{"num_hidden_layers": 18, "hidden_size": 384, "num_attention_heads": 4, "num_key_value_heads": 4, "head_dim": 96, "intermediate_size": 2304, "vocab_size": 4096, "hidden_act": "tanh_gelu", "norm": "layernorm", "norm_place": "pre", "norm_eps": 1e-05, "positions": "learned", "qk_norm": false, "attn_scale": 0.102, "bias": "all", "tie_word_embeddings": true, "parallel_block": false, "init": "normal", "init_std_qkv": 0.0227, "init_std_o": 0.00378, "init_std_up": 0.0227, "init_std_down": 0.00378, "init_mimetic": 0.5, "optimizer": "muon_variant", "learning_rate": 0.011, "lr_mult_o": 4.0, "beta1": 0.9, "lr_head": 0.00466, "max_grad_norm": 1.0, "warmup_steps": 200, "schedule": "wsd", "decay_fraction": 0.947, "decay_shape": "linear", "final_lr_fraction": 0.1, "batch_tokens": [16384, 32768, 49152], "max_seq_len": 256, "doc_mask": false, "train_tokens": 352300000, "max_steps": 11293, "dataset": "wikipedia_en"}
Each number is 50 + 10 x the weight over its row's rms, rounded and kept within 0 to 99. Layers, rows and columns count from 0. The size before them is the row's rms in percent of the matrix's.

# q: layer 5 attention query, 384x384, rms 0.0635, rows 293-319, columns 0-127
# k: layer 5 attention key, 384x384, rms 0.0622, rows 293-319, columns 0-127
q293 096:47 49 67 63 53 56 46 59 57 53 42 50 42 50 43 40 64 46 42 34 29 48 54 49 63 45 48 60 46 69 36 36 55 44 60 39 59 54 51 46 61 65 50 53 43 49 55 51 48 45 43 46 44 49 59 48 41 49 56 46 61 34 64 42 56 74 57 62 52 58 49 48 75 57 49 44 48 49 46 41 51 44 62 48 69 41 34 37 45 38 54 57 50 65 40 45 49 33 61 54 43 53 66 52 59 46 53 55 66 42 40 39 59 54 65 46 65 67 49 40 28 50 47 45 32 41 52 62
k293 095:53 52 45 52 52 72 38 54 57 58 55 43 50 55 51 59 78 53 48 60 48 48 48 52 56 38 53 41 41 44 53 57 50 63 56 60 40 67 56 56 34 49 54 57 47 45 32 55 38 44 58 43 44 46 57 48 61 45 61 49 59 48 51 41 44 45 53 56 52 43 67 45 53 40 61 55 43 49 54 42 51 42 50 42 38 59 35 38 43 45 55 58 57 44 52 36 32 38 48 32 31 55 67 40 64 29 43 34 52 39 70 46 52 65 43 50 28 42 54 61 41 57 44 64 35 60 57 59
q294 109:57 34 59 54 40 51 45 53 48 53 46 56 40 50 31 50 58 33 39 44 44 56 51 43 38 37 54 43 48 39 61 51 46 49 52 48 20 47 44 61 46 49 44 56 47 45 38 74 56 46 62 49 59 62 54 48 54 71 61 37 56 40 54 45 52 59 58 48 37 35 51 63 47 64 43 36 51 56 48 51 33 42 49 55 38 63 41 51 48 52 53 40 36 33 21 50 57 58 35 36 27 61 60 60 34 57 61 57 50 33 30 64 34 38 55 80 59 36 55 49 57 39 59 51 57 42 55 30
k294 106:32 62 52 59 50 53 54 18 46 62 51 54 42 44 41 43 52 59 43 55 46 67 56 42 48 49 53 58 53 44 27 45 53 46 41 54 32 40 53 53 56 37 52 50 39 47 71 40 71 50 51 53 41 44 48 50 42 35 49 36 26 70 55 42 58 51 47 43 56 44 50 47 46 55 57 55 53 50 58 51 50 53 67 62 54 44 44 62 41 47 58 61 62 59 47 54 44 52 44 41 56 46 63 47 63 43 56 55 40 65 57 51 66 45 26 43 34 53 83 57 46 69 34 18 49 50 48 54
q295 102:74 61 48 43 39 42 52 53 51 52 49 24 54 52 57 42 59 63 49 46 57 33 42 65 31 48 43 53 60 48 61 50 53 52 34 48 65 34 54 56 48 66 52 59 54 58 52 25 48 66 54 50 45 32 57 68 52 63 39 59 45 54 46 35 46 33 49 66 64 45 49 56 47 56 45 54 44 43 43 60 28 40 56 49 64 49 63 48 44 52 37 44 46 56 61 34 41 42 30 35 54 37 32 57 40 68 44 49 58 55 46 54 52 55 33 48 41 57 44 44 35 55 66 42 47 45 57 53
k295 105:40 45 55 40 40 31 61 47 46 39 49 69 43 55 54 52 42 54 54 56 66 52 43 45 46 46 50 32 76 53 62 71 54 66 47 61 55 40 65 53 60 48 49 60 51 53 84 43 50 52 36 47 46 53 52 43 47 46 52 53 42 47 31 43 49 47 54 59 65 55 48 52 58 58 41 47 45 51 36 60 64 62 35 45 56 50 49 61 61 56 47 59 44 66 63 55 55 50 70 68 63 45 51 55 46 39 50 47 56 54 57 56 44 65 56 42 65 50 38 59 52 39 44 51 52 52 50 59
q296 103:50 55 60 43 52 59 48 55 53 62 38 46 36 48 53 51 56 62 40 52 35 51 49 48 50 37 50 41 60 48 50 53 34 61 40 45 35 57 35 41 40 53 46 45 64 56 54 39 67 54 49 59 40 74 49 66 51 55 65 39 64 47 42 43 40 47 57 42 45 45 57 44 49 59 47 29 42 61 51 45 41 53 38 50 49 53 37 43 45 52 45 67 50 53 48 45 47 50 66 37 39 50 68 62 51 63 47 59 40 63 67 52 60 36 55 47 51 54 44 51 71 69 51 36 47 71 45 51
k296 104:59 52 58 48 31 50 70 55 50 35 53 60 52 54 42 60 38 56 49 56 58 59 45 50 54 51 55 28 45 78 54 58 59 31 44 46 52 47 34 64 50 40 64 44 62 49 54 31 40 51 63 59 63 46 49 37 48 48 49 69 41 59 61 54 63 47 26 56 49 43 42 49 41 65 47 53 45 50 48 80 52 67 46 61 33 42 59 57 36 48 42 43 58 43 38 51 49 55 38 66 44 35 46 56 58 52 44 52 51 67 50 36 46 40 57 45 55 41 53 60 60 49 52 55 48 48 35 58
q297 096:43 39 63 57 66 46 55 61 50 38 56 49 42 45 55 42 46 62 35 28 60 61 44 45 62 58 50 50 36 65 46 43 54 52 54 55 62 66 62 63 53 53 61 34 49 40 34 59 56 58 54 50 79 36 47 58 27 45 58 48 43 55 53 58 56 47 71 49 72 33 52 58 60 41 65 48 53 49 60 36 37 37 67 55 45 50 40 56 42 60 60 60 49 39 33 55 40 52 42 53 49 51 60 62 58 59 55 54 45 46 44 59 36 26 51 60 59 25 40 44 52 29 42 43 46 39 39 50
k297 095:47 49 35 42 47 58 42 55 49 43 33 49 44 30 44 49 26 50 34 56 63 35 52 62 49 33 40 52 52 37 38 54 46 45 40 44 62 29 69 61 51 47 50 65 39 55 53 34 38 59 43 48 40 56 43 60 49 49 55 41 60 42 66 23 41 70 55 44 63 56 47 49 49 49 56 44 55 48 43 50 54 40 47 54 44 63 49 39 61 55 37 59 47 56 47 49 46 41 48 38 38 52 38 54 43 65 54 46 48 54 66 49 35 40 50 48 44 46 60 37 62 36 42 65 42 51 44 57
q298 104:54 51 38 47 36 68 60 57 52 51 55 68 44 58 43 57 49 43 61 46 60 64 67 58 58 46 62 43 58 76 58 42 67 45 35 47 55 55 58 47 57 58 49 61 39 28 42 55 42 66 59 49 65 29 50 41 51 41 42 36 38 61 47 40 40 61 53 69 49 66 56 52 52 40 56 70 58 44 41 47 59 55 64 45 44 43 35 72 50 49 53 34 40 66 74 56 45 67 35 69 39 58 45 61 58 39 53 39 47 54 63 49 63 54 37 59 51 53 63 44 21 59 39 47 60 53 70 51
k298 102:60 33 56 44 60 37 47 47 52 65 65 57 57 30 61 46 55 55 61 60 50 51 36 53 43 48 57 41 42 45 49 48 33 39 60 51 38 51 45 57 45 39 33 32 64 62 44 65 53 48 51 58 41 56 41 55 50 60 41 23 55 49 51 33 50 52 49 50 35 55 55 50 55 48 37 32 55 55 48 29 53 65 35 39 49 51 50 52 37 50 47 44 56 35 54 41 57 34 60 47 42 49 48 62 41 55 50 58 63 46 42 47 50 52 77 40 50 56 46 43 53 48 43 25 37 59 48 44
q299 098:51 37 64 54 39 52 59 59 30 39 48 52 41 28 54 48 59 67 52 51 36 26 42 42 39 57 59 43 54 51 54 51 49 57 55 51 49 55 39 42 47 45 59 30 37 45 41 52 59 57 54 47 46 65 64 51 48 46 42 60 52 37 42 48 30 45 49 50 68 47 55 66 56 66 50 51 46 29 66 44 51 61 24 44 42 39 61 46 30 43 62 58 66 47 36 42 51 34 54 60 56 49 54 35 53 69 50 55 60 42 32 40 42 51 82 45 55 65 52 46 52 32 54 51 35 56 42 53
k299 099:46 59 37 50 49 49 58 52 64 49 32 56 40 59 41 59 46 44 63 51 56 50 41 40 41 50 43 55 44 64 62 40 37 40 56 49 45 45 44 44 39 41 58 56 49 65 54 48 35 61 49 39 82 36 57 36 56 58 66 55 47 43 67 45 60 45 49 46 53 44 49 49 53 44 71 45 46 64 59 49 48 41 84 49 48 58 43 45 46 52 42 42 35 60 52 67 59 39 43 43 48 45 60 61 51 64 66 52 34 42 52 54 51 41 49 57 35 48 55 49 52 54 44 39 45 57 37 42
q300 101:47 29 39 48 46 57 41 53 46 57 68 48 45 48 50 62 50 50 38 38 60 37 39 35 55 68 57 56 54 66 63 49 51 46 48 50 65 40 51 44 47 66 64 51 44 45 41 54 56 45 51 38 48 49 28 40 57 62 41 59 50 46 61 49 59 53 44 41 61 74 46 51 39 49 57 51 45 52 38 35 45 45 56 44 59 58 60 54 64 61 51 47 58 41 37 62 45 55 66 64 35 63 30 38 26 49 56 40 54 51 52 50 53 45 49 60 44 59 58 55 51 41 52 70 57 63 50 43
k300 100:60 50 40 53 58 52 59 51 35 47 34 37 63 55 58 43 56 75 58 44 60 42 54 67 47 56 53 59 45 51 53 42 56 63 48 44 56 57 52 59 63 33 54 64 46 72 30 46 35 53 48 50 33 52 52 60 52 36 25 47 68 46 38 45 49 29 41 49 39 45 67 48 53 42 50 62 48 67 46 47 55 46 47 62 63 37 53 50 46 65 60 42 56 52 47 48 62 43 46 54 51 45 68 47 47 49 48 55 45 48 44 63 60 44 59 37 48 22 36 43 52 31 58 55 48 41 53 42
q301 100:42 56 57 45 41 52 62 55 39 54 43 45 51 60 62 30 39 66 44 53 41 36 41 52 66 59 62 51 51 35 53 59 52 40 73 64 46 34 50 60 51 31 65 53 55 45 49 40 65 39 46 49 47 49 47 56 51 52 32 55 48 72 65 63 63 70 46 57 54 46 34 57 46 56 50 48 53 54 45 39 65 54 56 41 43 50 30 63 43 69 48 44 57 26 53 54 69 55 24 62 43 54 59 48 42 52 63 36 44 38 45 48 36 66 22 45 57 39 39 53 72 27 50 47 64 62 64 18
k301 100:53 50 29 55 62 57 38 41 44 49 67 52 33 54 44 45 58 46 37 58 47 41 49 61 42 45 48 66 35 47 31 51 54 57 39 58 51 41 56 53 72 71 46 56 37 52 64 47 54 52 53 53 66 50 64 65 62 65 37 38 65 52 62 51 53 47 50 36 60 52 55 48 51 61 57 49 46 45 60 49 39 58 45 58 42 62 33 61 63 65 55 54 34 69 60 52 51 59 55 46 48 41 28 59 42 43 67 64 64 47 49 68 58 54 52 45 45 53 46 55 47 45 63 35 55 59 71 44
q302 097:46 60 49 63 64 59 47 61 36 55 31 41 55 62 55 45 57 48 44 52 38 54 44 38 64 52 44 50 44 44 40 57 42 65 52 34 49 52 55 55 60 48 43 46 59 50 37 50 50 52 41 29 67 58 38 51 37 55 42 65 57 64 33 57 52 55 48 48 46 43 37 57 44 31 40 64 47 45 38 48 46 47 54 49 48 53 45 38 54 36 57 44 43 53 57 54 59 42 51 49 69 48 37 61 47 60 44 29 56 31 66 48 55 59 46 63 45 60 59 55 43 54 55 66 59 54 31 49
k302 098:25 55 48 52 51 51 44 58 45 68 59 62 49 40 47 45 56 61 65 46 53 45 54 52 61 70 39 72 55 40 55 47 51 44 51 50 58 40 52 47 38 53 60 44 33 44 65 42 71 19 50 57 45 33 46 46 52 33 44 69 54 33 55 52 54 42 47 62 62 59 40 44 54 52 36 48 57 46 56 50 44 26 56 72 58 48 48 50 48 34 42 55 57 63 62 35 58 56 40 59 56 51 79 41 48 65 48 42 53 27 40 42 44 63 44 55 53 54 43 54 53 54 39 49 41 41 44 52
q303 100:61 67 55 52 45 44 32 57 55 63 35 49 47 54 57 58 31 58 60 39 35 54 47 54 51 55 50 37 52 46 70 54 59 51 42 51 52 44 43 51 49 58 48 51 53 53 57 67 50 49 53 57 57 41 47 38 51 57 42 55 27 52 48 39 39 46 42 43 58 38 72 42 52 65 42 60 48 48 44 34 56 39 69 54 60 56 39 37 53 49 61 44 34 50 66 53 52 59 55 53 63 38 44 52 59 48 75 38 46 56 49 52 53 56 55 36 37 32 50 48 46 37 41 41 63 38 40 60
k303 099:52 41 60 52 53 45 53 25 46 40 67 39 46 45 60 45 51 59 57 35 63 39 41 42 48 43 52 61 48 46 54 63 60 46 62 64 41 58 57 44 47 62 54 48 49 78 46 33 49 45 48 63 38 48 49 46 52 47 35 57 57 48 39 54 64 62 45 59 50 66 41 41 59 51 48 44 49 41 41 57 46 51 61 39 64 59 48 61 34 53 62 60 54 30 48 41 59 59 43 50 62 58 47 64 42 36 57 38 52 50 60 31 47 35 46 52 55 36 57 37 21 46 37 38 52 46 63 46
q304 098:39 47 55 62 57 50 69 54 42 55 47 47 61 34 49 54 48 41 43 55 43 54 61 57 42 56 41 47 47 62 53 36 56 46 52 31 44 58 53 46 59 43 39 58 34 49 41 52 70 59 41 43 48 52 58 43 41 35 46 61 65 57 48 61 48 42 55 60 48 45 49 47 58 67 45 62 49 39 54 62 47 41 41 52 48 53 46 64 47 45 48 74 36 47 50 42 51 34 44 46 69 62 48 54 49 63 56 65 43 59 64 56 49 48 47 50 73 38 32 25 42 51 47 40 71 53 58 48
k304 099:67 33 62 63 41 48 48 35 68 52 59 67 46 42 47 40 62 62 39 33 54 72 47 54 51 29 44 61 56 55 36 50 58 49 43 50 58 55 47 58 50 44 40 40 55 46 45 43 37 77 36 47 63 52 63 50 52 27 33 26 39 44 54 43 65 57 54 43 51 64 52 38 48 44 53 34 64 60 53 36 46 41 36 50 49 57 35 53 56 66 37 46 47 57 27 66 48 52 65 47 51 60 70 41 40 45 49 48 45 42 34 59 46 49 38 46 41 49 38 55 70 50 46 47 31 59 41 48
q305 097:46 36 43 50 50 47 58 57 54 40 61 56 61 50 48 57 52 41 66 49 47 65 57 55 49 41 52 49 34 68 32 58 46 61 49 72 59 42 52 66 32 55 53 41 40 40 46 34 63 54 62 41 46 55 52 38 38 64 40 54 42 64 39 43 46 44 53 62 56 49 47 56 45 67 67 30 55 49 43 40 67 45 48 56 39 67 46 46 43 47 51 48 59 46 26 77 43 56 43 57 64 53 30 56 49 49 43 45 56 46 53 64 67 69 65 65 69 30 33 61 51 57 65 32 64 57 71 46
k305 098:55 58 51 57 59 52 73 62 49 57 54 54 46 47 42 49 39 50 62 59 39 60 24 45 57 37 63 55 58 44 42 77 54 38 43 45 57 49 53 63 47 39 72 49 44 46 67 41 56 67 54 52 67 43 48 59 48 41 49 46 60 42 64 36 40 42 48 43 52 62 53 54 63 49 61 42 50 39 38 41 26 53 66 65 56 51 63 40 72 53 51 49 43 47 55 56 54 52 54 51 43 51 29 51 54 68 71 67 40 40 49 60 60 38 50 24 58 44 55 58 41 56 35 52 49 55 38 28
q306 105:38 53 42 54 52 44 35 60 43 44 51 64 40 34 47 49 51 30 38 76 45 59 71 48 41 53 40 64 48 62 40 53 35 48 40 53 47 51 37 55 43 43 59 43 53 40 60 72 45 70 50 54 54 61 57 44 48 38 65 57 68 35 21 52 61 51 44 66 37 40 56 65 53 49 53 56 59 46 59 50 50 52 26 60 54 59 53 30 39 50 27 60 52 46 47 53 49 42 49 48 47 52 59 52 64 54 48 48 61 53 46 53 62 43 47 56 37 46 48 43 55 44 56 55 46 59 55 52
k306 105:61 60 45 37 28 53 67 40 59 55 60 44 57 62 54 53 50 47 47 63 37 40 45 52 69 46 33 62 68 57 57 30 31 56 49 47 48 51 37 34 51 49 66 57 44 29 44 59 56 71 46 61 52 67 53 50 54 46 54 32 47 48 53 44 44 45 60 56 39 50 44 32 38 60 64 27 48 42 57 78 49 43 51 46 39 52 59 49 64 57 44 50 62 48 42 49 34 34 58 58 42 55 52 56 49 55 47 45 48 63 36 41 54 38 33 44 57 47 67 44 42 50 26 56 55 54 36 35
q307 094:43 44 43 48 53 69 44 50 45 49 56 47 72 56 23 54 54 56 51 46 46 48 40 36 34 71 53 53 56 60 54 48 50 53 45 59 43 39 58 56 53 56 63 46 48 52 64 49 32 58 49 43 31 40 42 49 52 60 44 45 52 61 64 51 49 64 42 68 58 33 52 49 58 48 71 37 52 41 44 64 42 48 60 55 41 61 53 48 59 42 57 45 68 43 53 47 35 59 53 50 52 44 38 48 51 54 31 57 53 57 60 59 34 57 33 48 47 54 52 49 37 70 56 51 46 47 46 50
k307 093:68 66 48 57 47 64 44 39 63 70 32 62 55 53 53 45 42 39 55 59 55 60 45 55 61 40 62 42 57 52 38 55 38 57 46 47 61 65 45 44 52 59 53 54 46 45 56 44 47 36 56 66 41 57 48 60 58 70 60 63 44 51 58 51 54 55 63 66 47 70 53 43 39 65 44 63 40 35 51 54 60 53 52 45 56 47 36 52 53 44 65 43 39 56 63 46 44 55 64 44 38 58 37 37 45 46 57 62 41 62 69 55 52 42 54 26 63 33 50 47 38 41 51 49 61 46 58 62
q308 103:35 48 61 40 56 45 55 30 49 43 50 80 46 40 56 41 56 72 64 49 46 46 41 49 51 28 68 50 67 57 43 53 44 23 57 60 53 47 41 51 38 35 45 55 45 49 57 63 47 54 36 49 40 54 51 55 29 34 44 38 33 42 36 49 64 52 56 63 45 57 49 44 59 57 54 24 35 57 61 61 45 61 51 63 55 54 50 49 55 63 50 47 59 39 67 51 60 49 54 50 30 62 61 51 57 51 64 38 55 47 47 45 43 47 70 41 48 51 37 49 41 43 57 49 60 42 40 42
k308 104:60 50 43 60 51 61 51 33 76 34 65 45 56 52 61 35 55 45 50 65 62 36 42 54 50 47 55 30 37 59 48 50 51 49 50 69 33 58 47 63 57 67 53 34 51 61 64 37 46 64 58 56 47 51 45 43 48 58 44 45 48 45 56 50 41 40 53 43 45 50 57 57 44 61 40 73 75 41 43 61 39 64 44 48 41 58 52 36 40 35 50 66 48 62 52 47 54 75 43 31 60 43 41 89 68 46 77 47 42 41 53 46 59 41 49 58 45 47 42 55 47 57 62 39 42 58 47 45
q309 097:58 68 39 57 44 45 50 40 44 53 41 60 67 52 53 52 56 38 54 70 49 49 52 36 41 64 70 53 50 67 43 40 58 53 54 31 33 51 36 54 51 52 49 57 53 46 57 52 51 46 56 75 67 48 68 33 45 67 50 37 47 53 54 46 55 52 58 64 58 63 60 59 46 37 59 45 53 53 43 41 45 55 52 49 41 55 48 39 57 52 56 28 52 77 56 44 43 50 40 47 54 45 25 44 38 62 54 56 57 57 64 67 59 68 59 46 46 48 49 59 59 64 48 53 44 39 47 61
k309 099:65 41 38 47 26 59 55 48 45 48 65 33 34 43 68 40 47 31 51 46 36 62 64 64 66 49 40 53 74 34 48 47 38 50 47 54 54 64 40 54 73 56 43 28 55 62 49 36 47 54 43 69 69 46 47 49 54 62 57 42 47 58 30 57 47 38 71 37 40 53 34 34 49 53 38 54 51 55 61 52 58 41 50 56 60 40 39 54 45 42 38 25 55 52 54 59 51 50 48 68 61 70 60 39 41 58 45 43 67 47 45 43 48 57 42 40 39 82 56 55 37 58 47 61 43 59 57 29
q310 099:49 34 35 52 46 50 34 48 58 47 39 64 56 46 55 48 54 47 52 66 63 60 49 44 48 46 56 59 59 48 50 55 54 49 39 32 47 44 58 38 51 48 46 63 29 56 55 42 72 58 45 57 51 60 56 47 40 32 58 35 48 45 48 51 54 60 64 50 54 39 42 47 55 38 54 30 75 67 39 44 43 42 58 31 43 50 37 52 45 42 62 57 45 54 47 40 60 51 34 48 57 58 66 34 65 50 57 56 56 59 64 62 67 54 43 45 40 64 33 49 66 58 53 67 44 52 60 62
k310 100:49 44 63 43 50 38 43 60 42 57 46 57 38 54 49 45 51 55 50 51 49 40 54 49 51 46 62 45 50 44 47 42 43 76 53 63 54 55 40 55 44 57 48 44 42 34 55 48 52 52 31 62 67 49 47 64 54 38 34 62 60 65 37 53 50 49 49 40 54 40 49 48 58 70 55 44 49 41 52 62 34 51 64 61 51 52 38 26 57 45 33 57 44 49 46 51 49 57 44 81 49 32 35 44 58 60 37 51 41 55 47 54 39 48 58 68 31 63 62 49 60 63 36 56 49 63 54 49
q311 111:47 48 42 39 59 59 63 70 46 48 69 47 59 69 59 51 45 43 64 52 54 56 49 49 65 38 43 50 48 66 56 43 50 50 53 36 59 48 37 50 44 45 33 37 57 44 48 54 42 57 43 55 50 38 49 47 66 51 52 59 68 43 42 61 54 44 66 51 56 64 68 48 38 52 50 53 49 60 59 41 55 43 66 38 53 44 40 26 73 54 33 52 58 49 57 45 39 41 39 76 51 54 53 36 58 48 37 60 53 59 48 51 62 37 44 35 25 55 51 41 66 59 50 59 33 54 69 40
k311 112:33 50 58 26 55 54 52 53 29 65 44 36 62 35 53 58 54 40 36 58 38 47 60 32 49 49 59 42 54 66 63 32 34 67 56 57 54 57 55 53 46 52 39 52 43 49 59 68 45 53 65 43 38 60 57 40 27 61 52 36 51 42 39 46 40 39 58 43 49 61 36 48 58 49 55 66 52 42 53 41 46 49 37 37 69 41 62 66 56 46 48 51 36 48 56 42 55 38 46 44 51 49 57 47 47 50 55 55 53 43 43 45 50 50 48 47 59 62 57 38 65 48 43 75 38 49 46 46
q312 110:49 62 51 35 53 46 55 65 52 53 61 35 48 50 56 54 44 62 44 53 45 59 48 61 41 63 48 36 60 55 38 30 57 42 47 42 42 49 44 45 64 37 38 47 44 55 66 59 50 43 40 44 22 53 52 42 60 35 57 34 51 73 40 55 55 36 53 47 44 45 62 47 66 61 62 36 50 57 52 36 48 51 50 63 67 56 48 41 57 43 47 40 44 54 56 51 47 62 39 59 31 49 60 42 50 65 49 50 42 41 42 63 54 42 67 41 61 50 37 55 44 46 45 65 67 40 52 50
k312 108:65 58 55 66 51 66 75 41 66 31 65 56 53 28 49 44 45 56 59 61 43 58 48 50 47 39 56 35 40 63 55 47 39 60 39 46 41 55 43 78 48 37 52 50 59 34 55 53 62 49 51 42 58 52 45 67 43 78 37 62 45 44 34 58 67 63 37 46 38 49 57 33 38 69 57 45 51 55 46 47 28 58 51 36 38 51 44 68 57 51 45 34 59 36 53 71 59 45 53 51 58 57 70 40 38 43 68 62 49 56 43 41 43 55 43 58 46 60 58 45 44 55 61 50 37 70 49 38
q313 105:62 37 52 57 43 49 42 62 56 47 34 49 60 57 52 45 50 49 62 33 56 32 61 51 42 41 59 47 35 54 60 46 71 52 48 66 51 54 57 63 28 44 54 55 52 43 67 58 37 33 54 36 36 51 58 56 54 47 60 67 46 46 53 44 30 51 44 51 46 25 55 44 31 45 40 53 67 49 47 46 60 35 54 62 41 31 63 65 37 49 42 70 57 57 30 51 49 48 53 60 58 43 47 51 54 52 44 25 53 52 41 51 39 60 54 61 56 32 57 57 43 57 62 38 42 46 44 65
k313 105:66 45 49 56 38 55 47 56 38 60 30 66 43 65 55 43 63 60 75 48 49 48 46 47 51 67 33 62 50 52 48 70 45 47 53 68 47 67 43 50 47 37 31 65 43 58 47 37 30 35 38 35 44 30 55 44 42 51 65 44 40 49 35 49 57 59 49 65 61 57 52 44 58 56 57 68 47 49 49 45 70 51 50 49 62 47 59 32 70 33 67 48 42 52 65 44 52 44 66 55 46 65 47 72 37 67 38 53 60 48 48 39 52 68 56 49 48 29 59 35 50 36 41 50 51 37 40 50
q314 096:54 45 45 69 41 51 61 68 47 56 57 59 49 49 42 43 52 45 42 47 52 46 44 66 60 44 44 44 68 38 43 46 42 39 60 43 46 51 36 54 52 43 56 50 56 59 68 52 53 62 29 62 53 33 53 34 55 63 36 59 45 39 82 44 47 73 53 51 66 46 61 52 58 61 54 59 63 45 40 39 61 33 52 53 64 46 46 52 46 46 52 38 56 56 45 55 32 45 53 70 64 41 47 54 53 68 41 51 49 55 75 52 52 56 47 40 49 45 42 30 56 53 48 24 55 57 45 51
k314 096:44 42 51 50 43 61 47 52 32 60 55 39 45 44 57 65 47 63 37 48 57 60 66 50 30 64 52 46 48 58 48 73 56 58 36 33 57 46 42 57 57 59 59 44 52 56 64 45 49 53 57 66 58 55 48 53 51 44 55 29 55 44 43 33 71 59 49 57 42 74 52 51 48 36 45 43 60 59 54 44 59 33 57 53 53 58 57 61 62 53 37 63 47 56 30 60 64 58 44 38 57 37 65 42 51 48 74 50 49 45 38 51 53 44 45 60 51 54 40 51 41 45 60 38 54 55 38 56
q315 101:50 49 61 53 42 26 58 54 51 61 53 43 45 47 54 42 53 64 28 58 61 63 39 55 53 43 35 51 55 44 52 44 57 31 54 37 36 31 52 49 32 52 53 47 54 50 49 48 54 57 34 44 49 39 58 54 48 66 45 49 52 53 48 47 64 65 58 52 50 38 43 50 46 67 28 44 50 52 44 53 44 69 48 31 51 61 56 54 69 53 65 45 48 38 66 51 41 65 51 49 44 39 43 58 58 40 49 51 40 50 51 49 49 61 34 52 56 66 40 48 58 51 37 51 59 47 50 73
k315 103:52 33 36 47 36 52 38 56 50 47 57 51 34 48 45 43 48 58 54 58 49 56 36 57 56 47 54 50 41 56 39 42 60 48 36 36 41 56 48 42 53 63 43 57 46 48 27 47 64 46 52 69 64 55 47 64 37 52 46 61 64 52 47 54 60 46 43 46 40 62 54 48 60 32 51 22 58 43 42 48 44 58 55 53 51 50 52 49 46 53 48 60 37 57 44 53 36 49 42 58 42 47 62 50 67 37 60 61 59 50 61 56 39 67 55 60 43 42 37 21 48 59 66 44 58 62 51 52
q316 104:54 59 56 58 39 62 38 49 53 56 47 60 39 44 42 69 39 52 57 47 50 83 41 52 68 71 51 52 64 48 57 56 49 37 34 49 52 43 61 59 67 55 42 40 49 64 49 60 38 55 43 54 35 21 51 43 53 58 54 49 41 62 54 51 55 69 38 39 50 54 53 35 49 48 56 56 55 49 55 57 60 46 45 54 58 51 48 48 58 54 51 60 38 38 47 60 41 47 72 50 59 42 42 53 54 71 43 39 41 26 51 43 40 52 52 74 53 37 51 49 58 44 46 27 49 34 37 43
k316 110:49 57 57 49 52 38 38 57 72 57 49 59 53 47 37 63 48 50 57 50 33 50 38 45 40 55 28 65 48 40 46 60 52 52 62 53 41 66 45 49 44 48 48 57 42 63 40 30 59 47 63 44 54 56 48 48 53 48 55 51 48 68 65 37 53 46 48 45 53 56 52 65 56 34 37 54 48 47 55 47 60 48 62 57 55 47 56 52 39 38 73 54 44 68 56 38 53 79 55 51 54 39 24 44 38 53 53 32 73 48 69 65 66 52 34 46 66 48 53 47 47 48 56 58 47 51 47 44
q317 103:46 68 41 41 48 47 64 39 68 30 41 40 37 36 50 41 44 61 56 56 31 50 26 59 71 35 39 46 56 59 57 63 62 59 51 46 71 63 65 48 39 50 41 58 60 46 50 49 56 46 53 47 62 45 64 48 59 30 61 60 59 49 42 66 50 41 44 45 49 55 70 43 60 53 49 48 62 71 56 35 51 70 54 58 40 53 64 48 54 60 42 57 46 35 45 72 48 49 70 69 64 46 72 54 57 60 42 48 57 54 47 53 51 38 37 42 60 49 42 36 56 44 60 38 56 66 55 53
k317 100:53 39 55 50 48 49 56 30 51 56 53 57 61 50 34 51 54 31 42 38 52 34 32 51 37 67 44 63 41 56 38 40 17 36 58 59 51 45 44 52 54 53 66 46 39 52 57 48 32 51 49 53 58 47 50 60 45 45 26 60 49 33 48 52 39 59 28 79 58 55 49 53 49 61 53 49 47 41 48 57 50 60 41 52 67 64 46 37 54 51 45 52 45 47 50 73 37 64 46 45 53 68 42 59 45 33 43 61 28 25 51 40 63 49 37 50 63 55 40 35 53 45 65 65 65 65 46 54
q318 102:34 58 62 29 43 54 51 50 15 46 37 33 55 46 55 48 35 39 53 52 58 51 43 44 49 62 27 49 48 46 37 55 54 60 51 43 38 53 43 56 29 30 34 56 42 43 58 47 63 68 53 55 58 74 68 30 50 47 67 42 57 46 34 57 56 56 63 44 47 38 32 41 33 48 47 55 47 66 63 54 49 75 53 60 69 43 50 45 72 43 37 47 50 57 50 60 51 48 57 54 43 48 53 64 49 59 60 55 54 33 46 60 57 51 60 36 44 58 43 52 55 61 48 61 64 72 33 43
k318 104:46 57 49 48 48 52 48 39 49 59 67 67 41 42 48 51 68 57 36 42 35 70 40 38 44 42 59 60 45 56 40 63 47 50 61 39 44 57 32 56 53 44 43 45 35 59 53 50 58 46 43 59 74 43 47 47 39 60 52 46 43 41 43 77 45 28 53 43 49 51 46 45 34 61 40 36 47 45 46 43 38 41 45 52 49 50 60 36 62 46 39 57 52 42 51 39 46 53 39 57 50 59 64 41 46 42 57 50 38 51 59 49 57 56 39 50 41 51 50 45 53 48 51 61 37 44 49 59
q319 107:34 54 34 55 52 48 50 48 36 53 49 51 38 59 45 52 73 32 47 51 50 59 57 39 58 45 66 42 40 43 55 57 59 48 58 45 45 64 36 44 29 39 30 54 41 38 59 55 48 28 67 55 43 65 32 67 43 26 60 53 51 50 59 49 41 48 45 45 44 49 56 59 48 44 46 39 48 65 51 59 43 35 50 57 47 40 64 29 49 50 54 44 46 22 52 52 51 39 55 43 43 52 45 35 52 58 34 50 71 63 50 62 58 56 56 43 51 57 53 48 61 73 44 62 37 71 49 57
k319 107:55 46 50 70 55 49 43 37 55 46 39 59 47 55 43 49 51 50 50 78 55 35 57 40 48 68 41 50 49 50 29 58 56 52 54 43 47 44 49 68 45 49 41 56 78 26 61 53 42 46 52 53 49 37 56 45 50 59 47 52 40 44 53 47 48 57 55 38 36 44 39 65 48 43 38 53 42 37 59 45 46 38 36 67 45 56 55 50 45 30 41 62 75 73 72 46 54 56 52 51 54 59 66 54 48 40 48 34 58 53 58 51 61 44 48 58 52 57 33 42 52 76 55 38 50 45 40 33